Part of a small language model's weights.
Size: width 640, 10 heads of 64, MLP 2560 ReLU, vocabulary 8192, 49.5M parameters.
Each number is 200 + 30 x the weight over its row's rms, rounded and kept within 0 to 999. Layers, rows and columns count from 0. The size before them is the row's rms in percent of the matrix's.

# layer 4 attention value, 640x640, rms 0.0811, rows 170-191, columns 64-127
100,194,204,191,210,210,162,218,169,211,189,205,211,259,139,164,220,183,183,227,180,209,254,201,226,190,227,220,193,194,209,225,209,216,214,192,197,188,171,171,190,178,230,169,176,199,175,182,241,210,219,215,182,208,206,201,184,198,155,186,190,200,217,178,201
112,194,164,167,152,183,169,136,200,198,230,189,163,185,188,203,165,226,205,210,209,186,244,216,206,196,240,225,108,226,201,152,207,206,232,154,210,211,232,171,224,243,195,183,207,207,203,212,138,173,207,214,162,182,203,151,203,195,182,226,196,188,222,236,183
098,182,206,213,177,165,140,197,185,179,168,220,237,205,275,170,138,198,254,205,184,178,215,213,202,221,226,191,224,228,194,208,180,197,192,214,222,281,190,215,187,219,198,194,213,212,163,113,205,181,225,219,199,229,176,144,200,189,189,228,168,195,209,215,197
106,215,201,157,201,217,230,202,172,226,178,228,124,192,176,249,235,228,219,180,186,211,219,192,202,225,184,176,175,212,200,151,222,179,196,214,253,227,209,202,232,202,178,189,220,199,138,114,229,221,204,200,171,194,203,195,175,183,214,190,166,186,173,166,201
093,178,176,189,194,188,223,304,206,169,172,256,213,177,231,248,218,192,194,231,211,236,216,207,184,186,152,111,206,198,180,187,207,218,170,217,184,220,210,166,211,222,200,209,201,225,204,217,181,185,203,175,167,242,221,143,241,205,215,238,173,214,214,133,231
097,219,222,241,223,197,178,279,167,249,156,182,222,186,200,266,233,230,215,178,214,177,242,173,176,189,227,205,173,186,211,230,197,215,238,207,194,255,205,273,149,214,193,146,215,187,253,173,236,199,174,178,198,192,181,176,163,195,200,198,221,204,177,188,141
098,172,201,185,196,206,193,269,258,162,168,193,134,255,175,186,228,215,209,211,165,185,184,204,216,186,149,260,195,196,204,219,189,180,218,197,225,168,224,206,237,196,191,204,205,205,180,154,190,169,235,193,194,185,178,189,223,211,244,224,194,160,203,232,140
096,194,185,206,215,176,246,214,195,253,212,178,202,131,222,209,214,218,186,202,193,240,243,138,153,210,208,183,151,199,199,210,190,228,216,189,170,249,153,254,206,183,231,204,208,210,218,180,229,226,204,161,234,181,186,114,123,210,208,171,208,208,212,225,181
110,185,222,195,217,215,150,170,266,219,208,208,249,199,239,205,211,245,237,163,256,198,210,150,261,181,159,174,223,217,194,187,191,221,195,223,214,218,174,286,209,139,202,212,181,209,217,145,214,209,157,218,193,185,161,161,179,200,214,169,156,220,188,221,209
101,199,193,172,174,209,201,199,199,218,201,219,265,221,199,169,208,228,206,201,191,221,187,196,235,212,225,202,210,178,208,183,218,203,210,204,255,179,242,144,224,217,208,197,200,205,218,203,197,147,241,230,192,231,208,91,197,205,189,219,163,217,218,184,237
103,187,198,193,171,170,153,143,214,203,229,174,211,195,163,155,194,216,182,158,183,151,223,157,183,183,178,203,230,170,179,205,202,171,129,192,152,178,199,163,231,231,224,199,220,219,159,230,164,216,170,199,223,184,213,171,145,226,207,222,184,220,155,175,181
099,210,225,209,208,199,192,217,239,172,202,216,210,216,268,207,189,172,244,258,140,203,196,186,182,211,178,235,161,204,195,237,215,217,177,216,226,186,207,268,232,204,185,218,211,214,155,248,156,168,229,219,162,201,181,154,189,193,206,182,148,196,225,243,164
106,215,209,211,188,183,225,190,160,153,205,163,209,206,182,208,175,204,191,192,231,227,168,203,219,176,153,232,182,193,224,189,197,187,174,209,158,249,237,169,231,183,198,204,170,195,164,245,179,200,162,179,234,204,188,185,168,213,201,201,231,202,207,216,213
096,204,175,165,172,220,145,186,167,167,155,223,243,176,271,158,238,180,194,195,260,230,202,176,228,202,189,225,215,199,200,206,224,210,201,179,152,183,188,108,201,191,216,224,208,188,145,195,198,193,180,178,222,190,202,211,196,200,197,237,137,194,216,202,148
097,219,228,176,159,198,102,207,240,221,226,210,170,229,192,198,260,196,208,209,159,217,191,186,196,179,182,136,156,185,176,161,184,192,234,222,266,190,253,226,238,216,217,184,184,187,215,198,165,164,198,252,138,222,215,273,170,221,188,212,195,203,180,226,242
099,192,172,194,209,194,186,244,202,184,172,194,240,205,147,204,209,220,293,219,202,211,216,162,159,210,217,168,261,207,179,218,218,212,242,199,181,223,193,201,229,220,202,178,198,170,278,170,153,193,153,198,204,209,186,222,184,208,193,170,214,208,240,165,221
097,213,175,197,251,222,194,193,212,233,152,204,195,178,106,158,165,205,155,197,277,175,245,238,179,188,214,210,125,213,181,231,214,188,195,216,170,210,181,230,209,161,224,205,194,226,189,132,222,185,202,196,189,223,215,238,213,182,181,241,237,217,178,179,247
109,176,238,208,249,227,240,201,150,124,237,208,175,192,221,242,155,217,179,157,160,181,215,195,199,182,158,163,166,215,178,198,196,233,211,202,224,222,183,185,174,178,210,204,215,229,259,203,195,193,197,240,168,183,190,208,157,219,197,187,196,175,210,193,220
103,178,199,220,229,233,205,160,175,204,195,165,196,190,172,240,194,198,242,143,179,216,149,203,245,161,208,170,284,220,191,216,200,200,176,221,162,237,237,128,210,221,208,174,193,244,199,180,160,201,131,241,186,172,201,191,183,180,225,210,148,197,240,203,170
186,226,220,181,214,169,232,250,247,216,232,178,229,175,186,182,184,213,210,264,234,226,149,179,164,169,175,173,239,232,234,281,180,174,208,218,209,155,167,250,206,180,207,218,175,197,210,173,223,235,192,233,245,205,162,235,196,231,185,154,227,221,219,177,206
096,190,184,178,221,208,189,225,238,223,217,212,261,213,222,197,201,148,188,161,145,174,201,197,224,188,157,203,168,228,206,207,189,193,204,224,138,135,225,212,219,170,215,173,219,167,201,207,183,176,209,205,177,217,196,121,221,197,180,172,199,187,217,188,221
100,200,179,213,193,210,213,233,156,256,188,143,205,175,187,154,228,179,234,179,170,223,235,181,204,205,180,249,207,196,210,226,214,183,222,208,209,193,169,195,174,215,159,214,216,189,180,223,210,225,225,210,234,207,219,252,239,213,205,196,210,213,224,218,154
# layer 4 attention output (transposed), 640x640, rms 0.069, rows 170-191, columns 64-127
109,169,247,184,214,163,237,183,237,203,194,222,171,202,221,172,182,191,161,130,233,152,109,235,229,234,173,164,223,278,180,194,223,217,200,229,208,242,219,200,152,216,192,230,233,230,239,220,189,210,151,223,224,204,158,205,243,208,191,206,234,214,199,194,172
082,165,193,234,206,276,198,200,183,157,207,163,208,244,168,181,176,174,217,245,173,215,183,204,219,203,243,177,227,184,190,249,221,217,177,227,182,161,173,181,220,242,145,208,187,184,239,197,207,119,223,208,192,200,199,209,242,175,218,187,164,183,225,182,191
108,205,197,146,185,210,262,191,240,204,228,196,227,217,178,187,246,205,256,201,206,147,208,198,191,221,210,197,228,248,247,201,251,253,223,267,177,218,174,154,183,172,206,177,219,181,220,205,215,174,157,152,196,141,208,199,161,171,190,219,191,180,149,205,211
100,146,179,177,195,197,160,204,185,200,220,209,273,171,188,190,209,225,207,157,241,168,146,218,192,229,148,202,201,169,247,170,218,229,196,174,188,202,262,172,177,208,246,144,195,171,190,191,162,196,216,245,169,173,201,193,250,245,207,231,206,219,196,226,183
104,259,182,243,177,252,157,111,236,275,193,172,242,195,189,211,220,249,191,218,224,227,173,169,170,197,256,208,169,232,182,152,204,187,205,184,227,216,188,244,209,237,213,176,205,147,203,192,228,220,218,178,194,186,172,196,214,210,184,166,225,199,165,229,194
111,164,200,158,216,218,223,188,195,171,166,172,180,121,243,162,172,127,201,256,162,226,136,233,214,143,203,218,185,191,201,179,191,115,266,238,187,135,193,211,225,188,218,231,195,242,236,199,195,263,201,204,195,204,177,245,179,214,249,198,182,140,227,216,209
112,222,160,180,270,220,190,188,213,184,220,220,219,222,230,217,174,203,200,200,126,202,252,192,236,181,211,196,207,214,167,248,204,253,188,233,214,207,213,180,218,243,165,241,171,183,207,230,182,179,247,189,220,169,216,205,206,145,196,150,214,231,162,185,186
099,226,169,232,223,190,159,233,163,138,231,196,190,209,192,203,217,218,190,206,259,177,198,278,241,189,242,231,198,201,186,250,167,175,156,198,218,176,239,184,141,215,201,177,214,241,178,222,201,185,175,208,254,189,190,156,188,263,216,215,222,208,217,191,280
100,173,220,212,166,191,173,235,167,250,167,202,156,117,167,212,242,193,190,238,229,240,227,141,147,215,208,166,261,238,158,299,167,220,186,178,170,208,240,183,180,148,222,168,258,230,236,190,232,226,237,196,166,268,223,192,195,227,269,204,241,212,226,205,211
108,233,251,194,214,242,150,131,205,137,199,198,216,150,220,179,175,215,218,211,151,181,181,228,180,227,178,169,199,215,181,203,234,208,209,234,218,216,174,230,227,223,172,188,209,186,202,156,148,232,212,127,213,180,244,225,160,193,218,180,166,206,178,190,232
119,181,216,235,231,265,212,166,211,252,182,173,181,170,184,196,197,193,120,208,228,230,203,216,233,234,274,208,188,249,169,178,181,240,233,192,220,186,265,209,210,187,205,199,170,213,257,197,225,221,219,182,179,210,194,215,225,207,183,202,189,222,244,215,238
114,238,155,198,231,175,142,169,174,201,244,177,191,165,200,226,219,234,278,178,209,159,206,222,200,215,207,161,214,155,206,169,193,211,196,222,190,197,159,230,206,192,224,162,215,131,229,188,164,174,199,171,189,163,217,193,220,205,220,199,188,126,200,188,215
094,215,237,228,150,241,132,187,230,207,160,173,193,182,159,140,181,161,217,191,171,175,156,191,138,254,233,193,210,228,162,192,207,174,206,213,158,212,207,200,180,222,182,192,199,170,212,158,153,155,211,204,141,182,221,143,220,180,158,170,159,195,180,167,163
106,197,190,190,197,137,166,186,248,188,238,228,160,227,153,204,147,192,213,215,141,165,226,205,233,223,183,220,206,196,212,184,222,192,189,207,211,237,188,244,188,191,222,179,166,201,193,197,173,188,177,171,198,183,251,248,251,188,197,142,213,132,216,180,197
106,200,235,151,250,225,236,235,186,242,200,241,180,228,222,190,157,174,142,195,171,262,217,183,172,222,169,143,211,209,209,241,215,191,212,209,192,205,213,181,212,205,254,190,201,203,180,171,216,259,262,159,175,177,221,168,210,198,209,214,215,226,206,176,160
107,189,215,223,169,214,265,184,175,207,222,194,182,232,204,183,200,248,204,180,225,193,187,206,236,156,252,204,198,188,167,206,230,269,203,185,222,148,170,239,188,157,205,202,230,179,186,225,194,183,176,233,182,159,201,159,233,199,211,283,186,223,165,190,159
108,170,201,169,206,190,239,211,210,145,177,189,213,254,231,183,248,144,238,186,233,165,181,189,239,228,232,199,209,162,192,226,207,150,285,172,193,149,222,188,178,244,203,262,155,196,220,194,153,205,138,136,227,197,222,205,201,191,142,202,156,193,169,171,231
116,199,188,192,185,184,182,215,240,234,222,188,226,205,174,230,273,201,209,174,255,229,242,169,222,228,200,203,228,218,191,238,204,130,221,181,182,203,219,187,162,185,227,205,209,211,189,195,220,260,198,167,244,229,210,155,217,204,201,195,207,251,203,209,218
112,159,147,169,177,178,214,186,225,213,157,179,254,143,181,236,193,164,168,242,188,234,241,158,180,226,146,241,145,220,266,129,184,239,195,214,170,190,170,250,210,202,188,205,216,158,193,237,206,189,231,250,216,199,130,191,193,138,277,189,196,190,227,177,239
054,191,215,206,222,214,252,198,202,197,102,193,227,247,241,196,230,186,218,189,187,238,216,208,180,179,216,183,165,221,184,180,162,176,195,140,231,243,148,169,136,197,210,209,181,232,190,140,255,226,200,261,213,239,131,181,217,214,180,185,192,281,223,215,203
108,226,147,199,236,200,192,215,212,248,222,218,178,152,184,172,179,237,264,202,225,199,198,212,267,191,171,134,234,178,156,208,226,230,199,231,192,231,208,221,153,163,253,184,211,195,229,222,187,169,118,167,229,233,242,238,198,195,168,199,274,158,217,213,183
112,231,217,214,196,200,194,202,170,167,170,235,220,194,180,241,227,168,188,198,180,209,215,218,187,239,247,192,217,175,219,205,191,214,239,132,219,235,240,243,195,246,235,173,190,219,229,169,185,240,172,223,240,241,163,216,117,159,188,164,225,186,199,223,197
# layer 4 attention query, 640x640, rms 0.0771, rows 192-224, columns 64-127
131,182,213,174,187,189,243,204,186,224,196,214,136,190,153,206,204,199,174,209,237,200,195,210,228,171,217,213,204,216,173,215,196,198,215,230,191,215,222,172,155,248,165,213,215,259,174,248,198,186,169,195,170,236,232,189,154,192,168,176,171,183,187,198,210
130,208,209,208,268,194,175,239,209,189,188,183,220,230,220,185,183,208,225,193,186,213,200,212,161,220,238,192,205,171,184,223,216,223,237,155,176,202,179,208,212,221,203,225,191,107,187,179,249,173,231,187,199,174,136,165,230,197,251,194,197,205,228,242,178
099,214,227,248,159,229,165,160,195,207,141,194,174,219,210,216,263,183,174,197,209,214,199,184,248,168,190,227,177,218,199,166,188,220,190,222,215,219,229,198,167,144,198,244,181,235,243,212,190,212,146,227,207,209,206,182,188,180,201,232,194,213,145,164,199
105,163,201,180,170,261,222,228,209,194,261,159,171,209,187,207,233,203,198,205,187,195,180,213,179,217,154,198,238,127,157,157,247,159,203,265,212,199,182,178,192,193,173,240,185,275,215,170,139,224,152,148,201,151,241,194,247,172,138,217,269,171,220,156,203
078,140,181,134,168,278,217,193,193,216,227,227,220,196,212,141,253,175,193,208,177,171,190,236,211,222,218,179,215,210,159,180,223,184,200,263,236,248,169,180,210,175,189,231,230,251,188,220,181,200,166,150,201,173,214,275,210,148,147,200,232,178,187,155,175
102,169,170,162,183,260,253,219,199,236,289,157,181,264,186,184,218,215,199,182,207,190,201,209,154,231,181,228,235,134,140,190,230,159,163,262,228,180,194,156,242,221,182,261,207,230,205,204,171,229,157,171,234,156,232,240,226,166,161,178,241,179,223,215,157
085,193,173,183,251,198,218,206,219,230,205,202,233,184,206,261,205,241,257,165,71,157,174,190,220,147,170,206,239,157,181,168,209,208,217,235,210,183,197,175,178,195,197,235,174,208,208,223,239,188,227,196,276,181,216,240,180,194,201,220,187,183,204,203,219
087,165,196,204,148,159,244,189,180,292,173,116,216,175,163,208,208,179,215,178,252,243,191,185,182,191,212,160,119,191,216,248,218,141,154,189,193,216,225,160,181,172,187,223,202,188,207,214,181,217,179,218,210,211,194,215,160,180,231,212,222,177,181,215,176
110,205,165,212,257,193,178,275,183,155,225,218,212,227,185,210,196,216,241,178,171,187,194,220,167,187,257,201,152,181,234,269,220,189,188,196,196,181,117,220,192,204,160,250,159,181,205,155,247,227,228,186,210,172,166,167,179,199,209,249,234,219,184,262,201
110,184,189,201,194,222,163,203,192,189,247,197,195,189,254,176,184,200,172,217,177,195,171,199,217,216,239,241,203,209,219,209,196,232,186,189,197,222,173,207,197,187,190,180,175,158,182,161,210,211,222,202,185,138,206,180,228,203,168,198,187,188,219,205,174
112,241,205,235,219,182,185,222,199,197,110,216,208,239,241,254,157,176,195,193,207,220,220,222,211,197,203,191,153,258,250,223,192,277,231,162,185,174,204,212,221,212,241,170,210,122,199,184,249,147,223,215,168,251,156,175,199,247,244,178,180,249,158,238,176
087,239,209,235,184,189,185,195,188,163,190,228,217,192,199,170,219,207,210,222,157,189,214,153,260,203,207,238,194,183,199,180,196,198,200,217,185,249,203,220,193,174,209,235,157,189,232,196,245,176,169,213,242,232,209,242,182,208,229,237,164,187,170,181,221
104,214,194,251,194,168,158,196,191,204,141,228,202,198,229,161,176,179,192,199,221,197,192,154,218,157,227,224,138,266,229,188,190,259,263,145,202,233,221,244,190,211,229,129,190,167,204,219,220,191,247,204,187,245,136,188,153,214,233,204,148,209,177,218,185
092,190,190,182,221,230,171,204,198,229,241,251,183,174,201,192,240,224,251,176,158,166,196,208,198,187,188,230,164,202,147,164,193,242,243,218,186,233,181,160,216,225,190,211,196,224,165,222,153,174,183,152,234,200,208,206,196,145,177,211,236,202,189,180,229
101,174,178,153,191,209,214,179,205,234,266,142,168,236,198,207,217,151,225,178,230,200,190,260,222,220,210,142,230,211,221,206,221,173,194,254,193,176,194,200,212,200,181,205,242,210,198,198,196,225,118,169,177,132,229,268,207,213,163,230,193,171,212,227,167
093,194,195,228,224,196,200,161,179,212,146,224,231,190,207,187,223,220,222,187,249,216,179,224,227,202,201,174,183,240,231,206,151,179,170,235,240,186,245,144,182,260,181,172,213,151,217,208,186,237,153,176,177,218,179,207,144,192,238,194,211,188,272,227,184
092,201,152,275,202,222,219,206,238,259,237,182,170,219,183,132,189,257,267,153,249,168,136,204,237,213,209,259,207,185,183,237,154,191,199,185,212,178,216,208,227,252,151,228,216,222,221,187,224,200,200,237,203,169,182,187,222,224,198,210,172,205,155,202,181
081,173,184,188,190,199,210,272,186,184,181,182,187,223,179,206,211,176,191,139,221,134,222,203,164,207,196,178,195,237,190,217,169,168,194,181,172,131,195,171,192,208,236,220,219,203,214,257,195,204,149,178,283,194,205,202,234,285,208,185,150,212,175,199,194
089,181,192,183,218,174,235,250,170,149,196,235,194,170,177,218,173,228,146,236,187,192,220,208,154,157,192,208,155,201,200,174,193,216,202,187,210,188,269,224,210,228,236,191,213,214,220,211,181,231,241,185,209,209,231,247,184,163,201,164,176,228,200,242,192
090,163,229,154,192,186,227,208,183,170,248,184,173,203,198,154,161,242,180,234,180,235,180,169,246,235,172,213,215,237,233,212,204,218,191,218,158,164,178,188,243,213,219,210,194,174,165,206,194,161,191,204,207,199,199,173,192,199,217,254,179,198,229,202,212
084,164,238,216,173,200,213,180,170,191,206,228,211,196,198,226,148,225,204,228,253,159,194,177,217,199,174,193,238,158,162,192,157,194,175,187,194,206,191,190,199,175,168,243,189,163,176,181,186,118,229,205,183,232,224,139,195,212,175,201,164,183,185,234,224
087,179,260,186,227,245,136,219,213,203,194,189,207,218,215,201,199,169,227,199,219,239,245,205,190,179,249,210,189,247,211,207,207,214,214,201,214,240,192,197,198,214,185,235,181,149,212,144,188,232,211,173,195,211,239,153,225,191,161,231,282,181,237,158,191
086,183,252,224,196,172,222,150,197,188,165,231,169,206,222,222,186,193,162,156,253,182,150,209,221,223,181,150,202,219,202,200,144,195,167,169,169,203,207,229,193,187,177,184,194,191,197,158,191,265,190,217,157,231,208,201,233,186,293,216,150,199,207,215,201
089,208,193,240,177,257,156,157,202,217,204,173,215,248,252,282,226,204,179,229,230,173,182,152,244,169,201,224,216,208,182,224,191,159,208,195,230,183,189,240,187,184,204,242,175,239,197,172,186,149,178,256,122,169,201,201,224,207,184,228,178,192,200,239,204
089,184,248,278,245,161,216,229,159,133,258,200,202,218,239,177,166,216,113,161,239,225,234,179,223,203,216,255,254,198,216,248,192,171,170,236,149,209,215,236,248,147,201,181,164,210,216,150,208,236,200,194,213,183,195,230,217,193,152,225,164,172,218,193,217
090,219,219,154,203,199,241,168,201,219,222,195,130,230,199,165,211,250,124,160,235,194,117,172,204,248,192,162,215,139,188,241,163,272,207,178,198,221,178,207,167,192,214,228,200,194,179,278,242,200,215,197,169,203,164,213,226,195,207,205,204,186,183,167,249
090,221,199,190,227,236,200,206,168,174,161,161,249,185,198,238,213,188,231,185,209,158,181,204,192,220,216,204,169,246,194,186,149,191,196,219,132,165,198,189,168,221,172,223,250,220,217,229,196,245,195,202,197,254,231,205,177,186,247,262,232,196,200,247,177
085,182,161,161,202,218,195,185,210,219,182,237,184,239,177,180,188,165,140,269,179,182,218,243,225,180,237,150,193,205,182,201,241,149,236,238,215,199,222,254,225,240,178,232,213,189,219,255,209,211,240,218,289,225,206,219,156,207,249,201,188,220,193,182,168
086,186,212,185,178,158,219,188,184,173,194,203,172,192,287,234,182,239,177,184,164,194,187,191,166,203,142,225,252,155,206,172,205,193,207,167,195,202,206,187,199,197,174,191,191,205,150,179,214,244,187,209,198,229,231,174,201,209,183,268,172,188,218,212,219
092,174,166,168,200,198,280,179,191,213,231,230,187,186,144,199,206,179,153,144,188,228,194,170,199,185,212,185,200,187,161,209,182,200,192,232,157,147,143,150,213,160,190,124,177,163,238,222,170,199,217,207,165,229,207,154,235,193,150,219,180,228,188,247,202
089,226,203,224,232,194,247,226,199,170,240,201,183,229,204,171,243,194,190,182,138,220,199,155,212,213,213,216,172,152,231,231,130,193,263,160,169,158,261,150,173,228,168,158,155,162,166,185,181,215,192,180,195,220,200,178,217,287,183,202,259,190,216,199,232
087,182,226,191,177,233,113,190,167,181,152,188,201,199,236,203,243,199,223,232,223,188,212,198,199,131,215,167,189,168,245,226,191,201,181,160,195,147,181,210,169,218,205,177,210,205,253,149,188,216,176,239,190,192,157,143,180,188,239,241,180,181,233,257,175
091,198,175,184,182,215,265,298,240,226,213,205,202,188,208,172,214,217,198,201,235,179,178,151,166,186,193,179,201,207,190,235,216,248,204,179,191,235,163,181,179,201,231,202,171,174,207,258,195,203,208,227,157,191,208,212,185,197,235,107,189,201,214,226,225
# layer 4 attention key, 640x640, rms 0.0761, rows 192-223, columns 64-127
110,153,187,160,157,167,222,222,189,213,195,215,222,178,186,167,194,217,208,233,160,186,241,223,166,221,182,156,221,217,181,160,195,163,224,178,177,222,236,192,235,285,235,247,201,252,212,250,187,220,192,165,225,230,217,213,200,217,205,212,210,219,210,153,158
106,254,220,215,199,168,148,139,238,138,143,242,216,197,232,216,207,175,168,202,203,233,205,179,219,146,175,192,186,207,250,251,176,230,163,153,259,151,164,222,163,236,240,118,192,143,205,158,195,188,189,267,160,206,155,243,282,244,187,160,153,214,179,261,211
080,255,180,240,162,171,214,167,141,184,202,182,205,203,142,192,203,182,197,185,200,208,214,201,227,200,215,172,183,174,201,262,201,212,221,251,224,218,211,224,186,170,177,252,203,252,211,210,192,220,192,194,223,215,198,222,195,215,199,229,230,200,219,222,219
108,126,152,146,187,257,217,230,166,231,214,168,161,222,214,195,222,178,242,175,176,200,201,232,222,208,228,199,194,144,133,199,258,196,202,242,195,260,210,172,196,191,152,251,246,255,206,221,189,214,206,162,176,203,217,216,186,158,178,203,229,106,253,198,193
070,190,136,258,212,208,157,236,244,145,216,214,252,177,204,170,180,188,209,163,165,146,248,206,142,196,260,243,121,152,132,190,210,204,200,209,220,229,190,183,243,199,115,236,198,211,205,127,190,165,224,173,159,208,217,199,231,174,174,198,168,226,237,159,218
117,140,110,180,201,232,205,202,187,210,236,204,183,196,182,155,232,153,206,215,157,197,213,209,183,211,240,206,220,174,144,145,229,197,172,243,196,190,196,169,222,210,144,226,220,244,176,238,172,203,235,147,200,141,237,200,200,143,174,201,237,179,252,164,209
135,175,141,204,147,263,184,181,188,198,204,248,179,218,149,145,244,218,224,220,188,175,211,186,222,241,195,245,172,120,144,188,228,202,226,262,172,211,195,195,222,166,174,211,199,244,191,208,192,174,194,176,221,211,216,236,190,134,183,221,210,134,259,188,223
100,166,175,144,200,225,225,204,207,152,225,169,162,242,215,275,223,178,202,219,182,189,179,209,234,175,206,199,199,210,228,225,200,205,184,202,195,164,193,200,180,207,203,198,164,243,234,223,221,225,208,182,196,214,240,156,198,180,221,151,158,210,200,182,172
110,125,189,193,172,197,216,196,183,188,175,208,83,193,230,193,250,198,203,205,242,211,177,197,201,193,210,189,195,154,191,177,194,181,198,202,197,205,183,189,197,261,174,204,200,196,206,226,155,253,184,178,169,198,221,220,208,189,179,157,195,190,230,188,222
101,213,215,219,226,224,129,190,254,169,191,211,186,210,254,223,167,267,206,209,207,180,214,194,184,212,170,185,209,247,219,194,221,219,220,159,183,195,185,256,216,212,220,185,165,142,185,179,208,166,216,211,196,237,114,187,229,168,238,174,204,208,189,164,196
114,251,229,240,187,152,216,192,257,196,183,236,224,159,184,207,181,222,152,214,182,228,191,173,197,179,186,193,200,235,263,229,130,208,177,153,247,174,193,204,176,200,242,164,123,164,236,170,203,183,191,244,167,208,198,206,219,232,212,197,148,268,127,259,198
080,261,218,237,192,164,175,146,191,184,179,242,190,168,218,195,183,213,203,212,178,155,174,172,196,155,194,218,199,190,235,208,150,237,216,207,172,174,209,190,179,178,221,146,185,209,211,172,194,134,169,180,218,210,172,196,183,239,199,220,198,201,194,164,189
121,282,225,219,192,177,184,182,184,188,177,247,208,190,188,225,163,207,226,242,231,204,180,192,198,156,198,213,212,249,246,212,137,209,194,163,203,209,185,220,180,190,232,120,127,144,227,166,214,187,210,240,206,237,186,188,248,212,225,190,146,266,154,225,169
090,245,191,216,221,191,205,136,227,242,167,235,219,149,224,190,155,220,167,199,206,191,213,232,180,201,172,205,185,282,249,188,182,224,258,124,216,187,202,237,202,213,229,191,188,155,197,201,174,157,207,201,165,264,199,183,215,158,255,219,123,267,173,205,229
097,185,242,143,206,231,213,195,266,247,193,189,208,204,241,195,163,225,247,154,231,196,179,188,209,205,256,168,165,172,212,198,188,158,203,167,197,163,203,177,227,207,242,196,197,189,165,190,203,186,170,172,200,229,245,223,153,172,246,187,244,212,193,160,195
108,226,224,196,249,202,231,205,216,171,178,208,184,191,210,200,148,212,216,252,217,199,217,206,180,166,193,197,242,254,202,197,177,191,140,187,237,176,202,227,199,205,227,219,159,178,172,197,219,172,238,204,177,212,158,229,110,163,195,185,163,256,181,158,177
101,248,204,185,234,185,202,242,114,208,190,201,193,216,210,214,162,188,212,227,212,193,186,183,173,217,187,182,248,238,211,160,194,199,206,219,177,214,190,177,187,243,275,193,242,189,270,202,213,149,187,214,183,250,177,233,242,190,181,216,223,218,222,239,202
093,241,185,134,215,180,235,161,179,201,182,142,176,174,203,221,205,199,230,200,145,184,160,191,214,175,185,207,239,177,171,231,199,196,215,230,226,213,181,157,182,189,233,217,163,223,189,176,205,183,196,215,138,266,228,168,175,153,207,205,156,167,187,187,173
095,201,176,255,234,246,157,161,224,227,195,188,195,203,222,186,231,133,158,243,217,197,190,159,229,181,275,168,212,201,158,163,239,187,262,230,252,246,167,150,197,216,158,171,177,244,234,211,232,177,172,178,217,243,240,200,167,269,185,194,211,199,169,184,206
099,238,221,226,209,225,208,236,137,199,165,196,222,179,232,212,206,285,237,201,220,212,212,222,124,235,201,209,199,178,152,197,222,207,232,163,201,212,248,179,168,176,230,187,180,183,159,183,206,178,234,243,195,173,168,193,285,178,276,164,107,168,248,233,241
093,213,221,218,213,227,182,205,244,214,238,187,227,176,248,182,192,165,126,191,179,197,181,218,203,152,179,185,204,216,201,244,192,230,220,196,233,170,212,219,191,179,182,228,224,211,219,227,214,219,152,225,171,188,216,183,217,193,166,242,205,166,211,148,160
098,160,185,171,219,220,168,180,161,201,220,138,157,150,180,207,181,224,234,204,242,224,136,213,231,235,184,191,155,174,210,191,187,240,173,192,203,231,180,149,191,186,216,206,192,181,266,201,195,241,213,188,200,145,217,206,205,203,208,163,215,190,192,214,197
091,212,207,148,207,199,243,237,215,173,147,204,171,184,133,230,194,216,208,173,173,215,145,229,199,184,179,156,146,255,193,208,172,195,204,192,264,186,196,216,193,166,247,171,237,216,220,194,184,204,199,179,191,229,193,183,219,236,151,167,195,210,160,235,184
096,243,156,222,205,190,232,221,272,209,190,199,205,198,187,171,166,198,217,213,172,184,204,222,210,214,236,225,168,224,210,171,252,239,174,216,219,256,183,233,195,203,197,164,221,238,191,218,173,190,164,181,210,177,167,203,192,264,180,199,226,194,248,189,227
095,204,223,211,233,192,187,157,194,218,205,260,266,187,204,211,226,180,209,224,181,194,224,231,181,198,171,215,254,231,222,143,180,186,178,167,220,207,208,211,206,248,234,224,135,163,246,218,193,170,192,224,155,201,213,167,197,211,221,205,213,227,205,252,230
097,195,198,212,188,207,230,213,179,218,198,247,182,175,190,178,219,158,256,252,198,234,204,181,212,242,169,142,194,178,192,228,262,200,272,220,187,220,161,200,242,165,188,139,231,141,189,195,179,264,182,133,218,161,213,211,200,139,194,180,200,169,215,184,163
100,231,214,260,184,235,158,200,216,191,181,239,215,231,228,221,248,250,208,190,154,183,195,186,190,195,150,214,197,198,176,223,216,184,156,214,213,226,174,202,212,187,204,197,190,206,232,223,193,184,205,151,203,198,192,196,177,184,170,169,241,217,227,240,162
093,198,215,155,206,198,247,179,192,175,225,163,208,225,166,173,213,164,187,217,188,243,205,160,186,205,223,197,173,223,225,261,189,198,221,147,189,170,199,153,257,203,234,162,142,218,181,217,235,210,221,209,183,233,142,179,202,188,188,220,183,190,242,247,206
092,220,218,203,190,177,257,205,149,212,202,286,179,200,145,275,199,226,215,213,177,197,151,197,162,249,166,197,210,214,176,275,192,239,146,184,195,223,201,211,217,185,195,245,204,159,236,181,192,224,186,191,188,166,198,131,243,208,215,157,210,158,167,209,178
095,222,162,189,170,159,225,199,161,191,203,157,215,231,237,186,189,267,158,171,239,167,236,190,162,233,204,175,174,254,173,217,215,143,281,175,224,214,223,222,168,198,230,206,181,190,222,170,198,197,169,190,203,208,217,155,220,172,230,115,193,194,155,223,178
097,193,197,188,190,197,137,206,231,190,213,241,211,202,227,172,237,206,189,139,184,197,171,213,204,206,236,208,212,207,164,185,230,168,153,206,178,302,189,207,190,134,221,200,231,177,216,175,152,201,192,169,154,160,198,171,171,141,179,217,230,214,183,166,175
099,219,195,158,205,188,241,207,185,147,232,190,210,210,200,191,167,180,213,130,150,256,221,243,201,275,209,187,170,217,150,179,199,251,206,231,166,192,233,180,235,273,107,205,203,187,182,201,183,151,214,216,261,188,231,210,171,228,171,252,198,220,249,211,200